Weights of a small GPT-style language model, trained from scratch on English Wikipedia.
Size: width 128, 2 heads of 64, MLP 640 GELU, vocabulary 567, 5.63M parameters.
Architecture: exclusive self-attention, hashed n-gram embeddings, a smear gate, an embedding shortcut, capped logits.
Training: a variant of Adam for these matrices, 157M tokens.
Each number is 200 + 20 x the weight over its row's rms, rounded and kept within 0 to 999. Layers, rows and columns count from 0. The size before them is the row's rms in percent of the matrix's.

# layer 9 MLP up, 640x128, rms 0.183, rows 333-358, columns 64-127
098,228,182,188,200,224,230,216,217,192,219,231,225,200,209,187,211,203,196,206,206,215,217,198,204,217,216,178,199,188,169,201,173,190,212,203,173,176,202,209,225,211,212,193,195,185,159,225,201,197,192,231,224,205,215,187,206,231,215,172,142,181,211,193,215
095,177,201,184,232,216,242,196,215,218,232,209,213,221,177,193,201,224,211,191,221,203,182,197,218,220,203,200,223,199,172,222,197,206,198,207,217,192,174,194,182,235,187,196,195,195,189,179,234,206,214,203,213,196,233,185,146,222,194,219,192,206,229,170,207
092,194,204,201,190,185,223,191,203,231,222,205,202,204,177,221,227,236,195,199,215,210,219,195,192,189,213,188,175,210,211,232,206,228,190,194,167,200,196,195,256,230,193,178,196,226,212,192,163,191,223,197,219,216,187,224,201,189,199,172,242,228,202,191,220
101,210,192,227,225,201,196,215,186,223,201,183,217,181,227,216,245,181,197,214,202,217,196,205,203,254,201,234,180,208,251,197,196,190,243,174,208,216,183,178,179,196,215,176,181,207,196,184,156,216,188,173,175,209,193,217,186,218,215,180,238,193,164,190,178
103,217,179,211,200,166,207,244,205,208,199,222,222,228,238,202,187,198,207,208,216,189,171,189,195,221,186,223,197,204,199,200,256,171,208,226,212,179,160,177,210,214,173,211,183,157,218,190,196,197,186,214,215,200,199,183,208,249,196,178,189,191,175,214,181
098,220,179,222,196,223,197,197,224,172,168,209,211,180,180,182,188,202,185,207,164,164,216,163,197,205,199,197,214,186,209,187,215,189,213,219,157,198,234,180,228,205,209,186,173,183,198,211,208,203,203,217,186,191,197,190,201,221,203,206,202,240,220,184,198
102,178,210,201,211,201,185,183,195,178,214,231,173,180,187,224,205,186,222,213,154,165,210,187,205,190,201,210,181,198,245,148,222,218,202,215,181,197,222,199,204,184,229,190,186,202,183,208,204,216,202,196,188,203,221,220,184,192,172,208,195,190,167,164,197
104,211,174,215,177,162,194,213,192,185,200,168,195,183,185,189,217,177,195,196,205,181,202,190,201,198,209,216,189,220,186,169,170,211,177,230,202,223,170,189,212,220,214,211,196,172,201,205,175,182,224,192,202,216,210,223,210,173,163,170,161,190,195,179,182
103,195,204,176,198,177,203,223,152,186,225,222,196,219,163,195,173,219,195,179,204,193,198,193,189,229,214,198,233,187,168,187,202,194,198,216,212,206,227,216,209,182,214,201,223,194,198,220,209,163,177,212,208,191,202,200,200,235,191,227,238,183,199,213,199
107,154,229,221,224,201,193,185,221,149,205,218,196,209,196,210,181,227,196,171,191,187,189,215,190,196,203,195,235,171,225,220,193,195,210,212,190,169,174,161,202,220,185,188,194,195,209,170,217,152,182,185,169,196,210,191,197,192,217,206,198,184,207,201,173
093,211,198,235,219,195,184,208,196,187,208,196,231,204,187,207,174,162,164,210,213,183,197,202,168,203,194,211,218,216,222,180,176,219,181,215,188,191,187,168,211,205,228,183,163,160,222,192,172,223,195,208,198,198,206,206,244,184,207,212,207,181,197,207,180
103,203,202,201,163,214,204,204,147,214,171,185,180,201,223,193,200,174,192,186,228,211,186,220,185,253,227,183,187,237,202,235,183,190,181,221,203,205,202,200,207,182,203,215,184,198,186,198,193,189,207,167,264,174,213,213,185,202,184,187,173,219,224,175,204
099,184,191,199,229,189,195,209,216,208,219,204,248,187,194,212,203,222,218,201,173,172,196,171,174,198,173,167,216,186,231,182,221,197,203,207,183,233,177,166,191,155,217,215,206,197,221,203,213,208,175,185,175,185,211,211,211,192,220,215,137,183,225,198,214
102,201,191,183,195,174,201,200,247,196,180,183,182,211,173,219,187,240,193,213,224,163,195,251,181,194,200,205,192,185,219,193,198,182,222,202,206,223,219,205,212,201,192,198,188,203,201,169,219,164,192,189,214,176,191,216,204,205,214,190,239,192,193,196,216
107,201,219,210,191,192,184,202,191,188,207,182,212,253,223,208,216,204,199,193,211,190,203,178,190,209,196,177,244,213,180,205,242,191,213,216,182,208,220,191,205,180,199,209,175,183,202,184,204,198,198,229,207,229,207,215,185,205,212,187,173,171,219,165,173
103,227,236,196,247,210,233,210,154,176,208,181,254,199,172,181,150,215,216,214,197,169,211,205,217,213,198,203,184,217,234,199,212,206,226,194,211,213,187,180,216,210,171,187,173,191,185,178,215,207,172,213,183,211,193,191,207,194,189,176,215,208,167,201,187
101,181,239,184,215,193,185,155,189,194,170,215,173,235,176,195,225,194,207,203,225,185,213,217,204,212,199,207,199,222,230,180,214,187,205,196,203,198,189,193,200,220,222,183,205,191,181,213,197,230,205,190,238,196,204,215,167,208,235,187,193,187,202,172,186
108,212,199,211,194,189,208,201,212,243,208,211,190,234,185,196,197,202,212,192,219,189,187,198,225,192,176,214,234,177,181,216,176,190,211,209,210,189,224,209,217,176,198,193,189,217,194,218,200,229,193,160,225,208,212,175,188,243,212,188,246,163,189,179,208
095,203,196,225,188,179,159,211,238,194,192,226,170,192,171,193,207,208,217,209,222,203,172,192,195,212,202,218,222,199,215,214,215,203,193,183,231,203,218,191,214,218,244,216,175,234,182,186,197,194,228,232,214,199,173,246,223,198,159,203,200,178,204,195,194
097,217,186,203,183,189,198,186,191,228,198,186,197,189,214,206,190,226,199,206,173,211,220,205,222,192,225,200,209,205,205,167,230,198,188,187,170,199,184,223,234,195,202,216,204,208,205,192,188,195,170,178,162,209,207,215,184,232,195,186,230,201,205,202,186
109,229,164,214,192,178,215,226,217,179,201,201,203,202,218,221,189,198,219,225,213,192,154,211,205,224,170,183,195,174,171,221,185,236,195,190,197,185,210,203,200,206,151,201,204,225,169,206,211,161,175,219,220,205,201,205,184,205,160,203,185,187,204,178,195
098,210,206,213,223,221,211,217,179,217,188,204,180,223,196,245,221,196,223,213,180,163,212,146,214,191,225,185,210,179,182,163,193,162,202,216,183,195,217,162,181,198,204,171,210,244,186,188,219,214,221,206,210,218,223,202,184,198,186,210,200,175,231,184,168
101,204,219,203,183,177,215,224,238,177,172,209,203,179,178,211,195,219,206,206,190,208,195,203,196,209,215,156,197,201,203,198,200,196,187,189,227,202,184,191,180,206,252,237,231,207,206,184,185,219,245,215,198,188,205,193,173,211,192,205,193,221,191,176,174
099,193,205,171,191,212,210,169,183,208,206,242,230,207,209,213,193,223,214,202,154,217,180,200,209,170,172,223,219,180,195,229,259,213,209,217,228,222,182,181,208,181,218,198,193,211,195,198,198,222,210,217,206,178,188,197,204,248,214,162,201,173,209,199,172
096,242,215,240,226,189,210,205,221,195,209,188,200,208,186,211,232,188,203,144,234,203,217,206,169,191,216,203,191,152,177,202,223,193,181,211,162,230,191,184,225,231,187,191,180,179,187,197,206,195,219,203,186,244,221,196,205,207,184,197,194,207,213,174,173
102,219,223,227,218,194,174,211,195,167,183,225,203,176,179,203,232,230,220,153,227,211,199,196,218,228,210,210,218,188,219,234,228,197,201,214,168,215,221,189,220,208,202,198,186,196,214,180,214,192,207,191,181,215,207,217,206,209,216,221,157,172,202,171,151
# layer 9 MLP down (transposed), 640x128, rms 0.19, rows 333-357, columns 64-127
100,226,195,208,209,194,210,205,203,202,191,180,194,190,186,221,185,207,216,210,206,188,211,198,224,197,177,190,217,238,190,197,170,211,201,229,218,139,203,233,159,211,215,178,209,223,193,227,192,219,149,218,133,206,179,215,201,209,166,180,182,217,202,201,202
091,198,196,202,178,131,193,182,191,129,187,214,185,197,212,193,182,205,196,147,195,184,226,228,194,200,210,207,204,196,217,207,213,207,190,220,189,145,233,211,227,180,225,229,181,200,235,184,216,178,196,194,191,178,214,200,206,228,220,193,238,181,193,193,181
088,181,210,218,241,224,200,204,197,185,185,205,237,197,225,171,180,202,182,220,205,198,186,186,203,203,217,180,233,210,170,217,190,193,207,223,207,166,184,174,187,225,190,179,230,188,211,181,205,213,185,172,183,176,211,174,245,207,173,233,171,174,199,219,196
112,171,214,200,189,206,191,211,177,174,208,228,201,188,193,220,180,179,195,232,244,196,178,193,203,214,232,169,223,234,190,192,195,211,223,206,222,227,198,214,184,213,175,224,215,214,223,234,177,188,200,183,201,184,177,240,197,218,203,186,197,197,207,204,210
104,183,221,209,198,174,201,200,221,184,232,225,180,204,180,203,212,211,222,164,195,181,228,209,168,209,199,194,197,182,230,188,172,171,233,226,219,206,192,236,204,194,194,151,195,213,195,193,171,166,214,210,212,215,206,220,192,157,220,180,203,199,205,225,201
086,179,222,193,200,181,212,200,174,216,232,189,163,218,223,239,206,201,201,194,216,219,190,253,210,195,187,231,181,202,233,194,206,195,213,180,218,231,163,235,207,210,198,190,192,183,171,179,171,203,227,194,196,194,180,200,214,184,210,179,182,181,191,208,195
110,213,181,215,222,174,209,200,204,209,209,178,187,202,193,192,206,189,209,208,237,197,186,183,206,237,203,200,166,255,185,190,217,202,187,196,241,183,190,187,199,189,240,197,204,196,218,205,193,198,207,197,235,179,193,194,220,163,209,185,192,188,222,206,215
097,218,200,178,165,225,191,190,193,215,188,194,203,205,193,186,166,210,214,202,191,205,212,232,186,197,206,170,259,214,191,202,188,201,209,186,231,207,203,187,222,206,201,220,218,199,201,220,199,229,235,242,220,184,221,208,186,217,250,200,190,234,176,178,181
114,226,180,206,185,194,235,203,194,197,181,238,210,207,217,228,213,201,171,209,196,193,217,236,188,177,214,169,191,206,206,213,205,199,208,219,201,194,202,183,188,189,235,194,210,195,210,184,261,204,153,214,195,174,202,230,225,201,176,193,196,205,205,211,185
122,225,212,190,213,193,235,183,199,223,209,191,214,218,239,196,191,194,192,208,193,217,204,237,211,189,187,189,191,183,220,216,215,203,218,190,260,223,196,220,248,191,199,214,183,152,174,185,197,198,177,215,196,226,200,201,221,185,210,181,219,191,206,180,201
083,154,204,173,204,182,223,203,190,228,169,185,162,219,197,187,215,217,181,195,154,206,201,205,245,174,174,196,195,217,193,217,196,188,243,180,200,196,162,228,210,202,218,187,213,244,199,203,240,218,185,186,186,189,209,220,217,197,222,232,180,230,199,200,181
106,210,188,202,165,197,185,180,194,183,180,198,180,147,214,196,190,183,202,196,161,191,184,199,196,221,204,186,204,251,197,199,172,222,210,196,221,231,216,205,201,204,237,205,179,215,204,195,231,189,146,184,240,184,201,192,223,197,163,200,219,193,184,201,236
098,236,215,173,188,171,232,190,174,207,190,191,170,221,191,196,199,171,198,169,219,246,212,241,211,236,229,223,190,215,194,202,178,201,195,170,189,214,222,196,195,223,201,183,194,210,181,221,164,206,234,192,214,203,187,239,201,192,191,166,229,234,188,178,202
104,211,197,180,217,214,201,259,201,229,187,204,159,183,212,227,199,194,228,189,148,217,222,200,200,185,198,166,196,219,189,238,216,210,212,197,203,197,205,209,185,217,187,170,195,227,195,208,200,245,193,209,239,177,173,177,203,231,204,229,214,209,169,231,219
114,217,189,248,213,198,198,191,196,203,198,218,182,193,233,208,156,232,186,199,184,183,158,215,170,190,204,205,209,207,193,160,177,202,208,200,197,192,175,200,201,193,215,202,217,181,188,206,184,205,230,214,169,187,184,205,189,200,219,165,217,245,224,215,198
113,185,160,197,218,183,167,184,185,211,206,215,223,200,199,216,178,185,207,225,220,198,179,190,198,234,185,201,194,220,205,209,200,218,176,232,206,201,186,204,204,202,174,248,231,179,244,179,230,174,198,200,204,171,211,205,191,194,200,183,196,173,199,211,185
108,184,197,201,179,192,205,216,218,226,195,213,186,235,187,201,205,154,179,206,217,159,233,172,239,190,235,227,228,176,194,163,200,189,209,208,190,215,191,211,210,232,179,183,211,207,228,227,179,199,186,204,206,216,149,207,178,186,193,240,213,227,223,226,175
122,202,174,245,191,208,197,169,194,193,202,195,192,194,196,175,170,187,193,171,218,169,180,224,216,198,202,196,208,216,206,213,196,162,202,193,205,189,233,205,211,216,202,228,217,211,172,217,206,189,213,211,241,181,169,193,207,211,207,224,209,213,214,139,170
087,195,226,234,184,197,236,256,202,202,229,211,164,203,215,153,193,185,201,225,197,198,206,189,222,193,162,168,173,162,191,186,176,173,204,189,180,180,182,189,220,195,197,160,190,180,181,195,222,245,162,201,212,199,215,225,164,210,220,197,204,177,222,168,193
101,194,213,199,174,187,207,237,208,197,182,226,204,195,209,210,264,194,218,178,212,191,196,229,227,178,172,193,212,205,206,212,173,183,179,193,194,197,199,187,220,187,186,192,206,204,175,181,219,226,217,220,215,204,199,176,194,190,205,215,166,195,186,209,214
110,184,172,224,229,163,173,173,235,196,212,211,171,186,187,222,196,203,179,177,198,184,193,250,188,186,208,200,196,205,185,184,194,197,215,183,197,172,239,223,173,198,216,188,199,179,214,194,194,198,170,204,187,186,190,178,192,194,181,207,201,201,175,228,217
097,226,192,189,209,215,145,202,212,171,222,206,184,163,205,182,172,210,205,169,185,219,233,217,158,217,192,188,200,203,210,180,237,191,193,196,170,166,186,204,198,224,188,194,200,177,196,210,190,255,194,189,195,194,215,172,207,205,210,183,203,190,177,219,208
104,210,212,201,185,224,193,173,205,215,182,228,231,182,228,204,216,190,204,177,231,183,179,218,221,180,190,238,225,188,252,205,192,171,198,218,203,208,204,221,215,197,207,186,208,215,185,203,174,193,153,204,179,204,188,216,221,240,186,208,178,178,217,244,164
102,190,215,187,214,190,185,213,183,219,201,216,210,158,193,201,221,194,182,174,195,223,215,179,213,193,193,230,197,230,211,207,205,174,238,200,224,189,196,220,157,180,167,171,223,204,190,197,203,215,205,168,207,234,208,157,211,188,197,164,168,239,174,195,210
088,198,192,196,182,248,217,176,168,202,220,208,153,191,180,198,186,202,220,222,213,207,171,173,204,194,147,167,151,206,218,175,161,216,222,187,216,197,209,202,193,184,196,201,207,234,217,226,183,199,227,215,207,189,206,181,186,166,166,204,191,175,183,229,176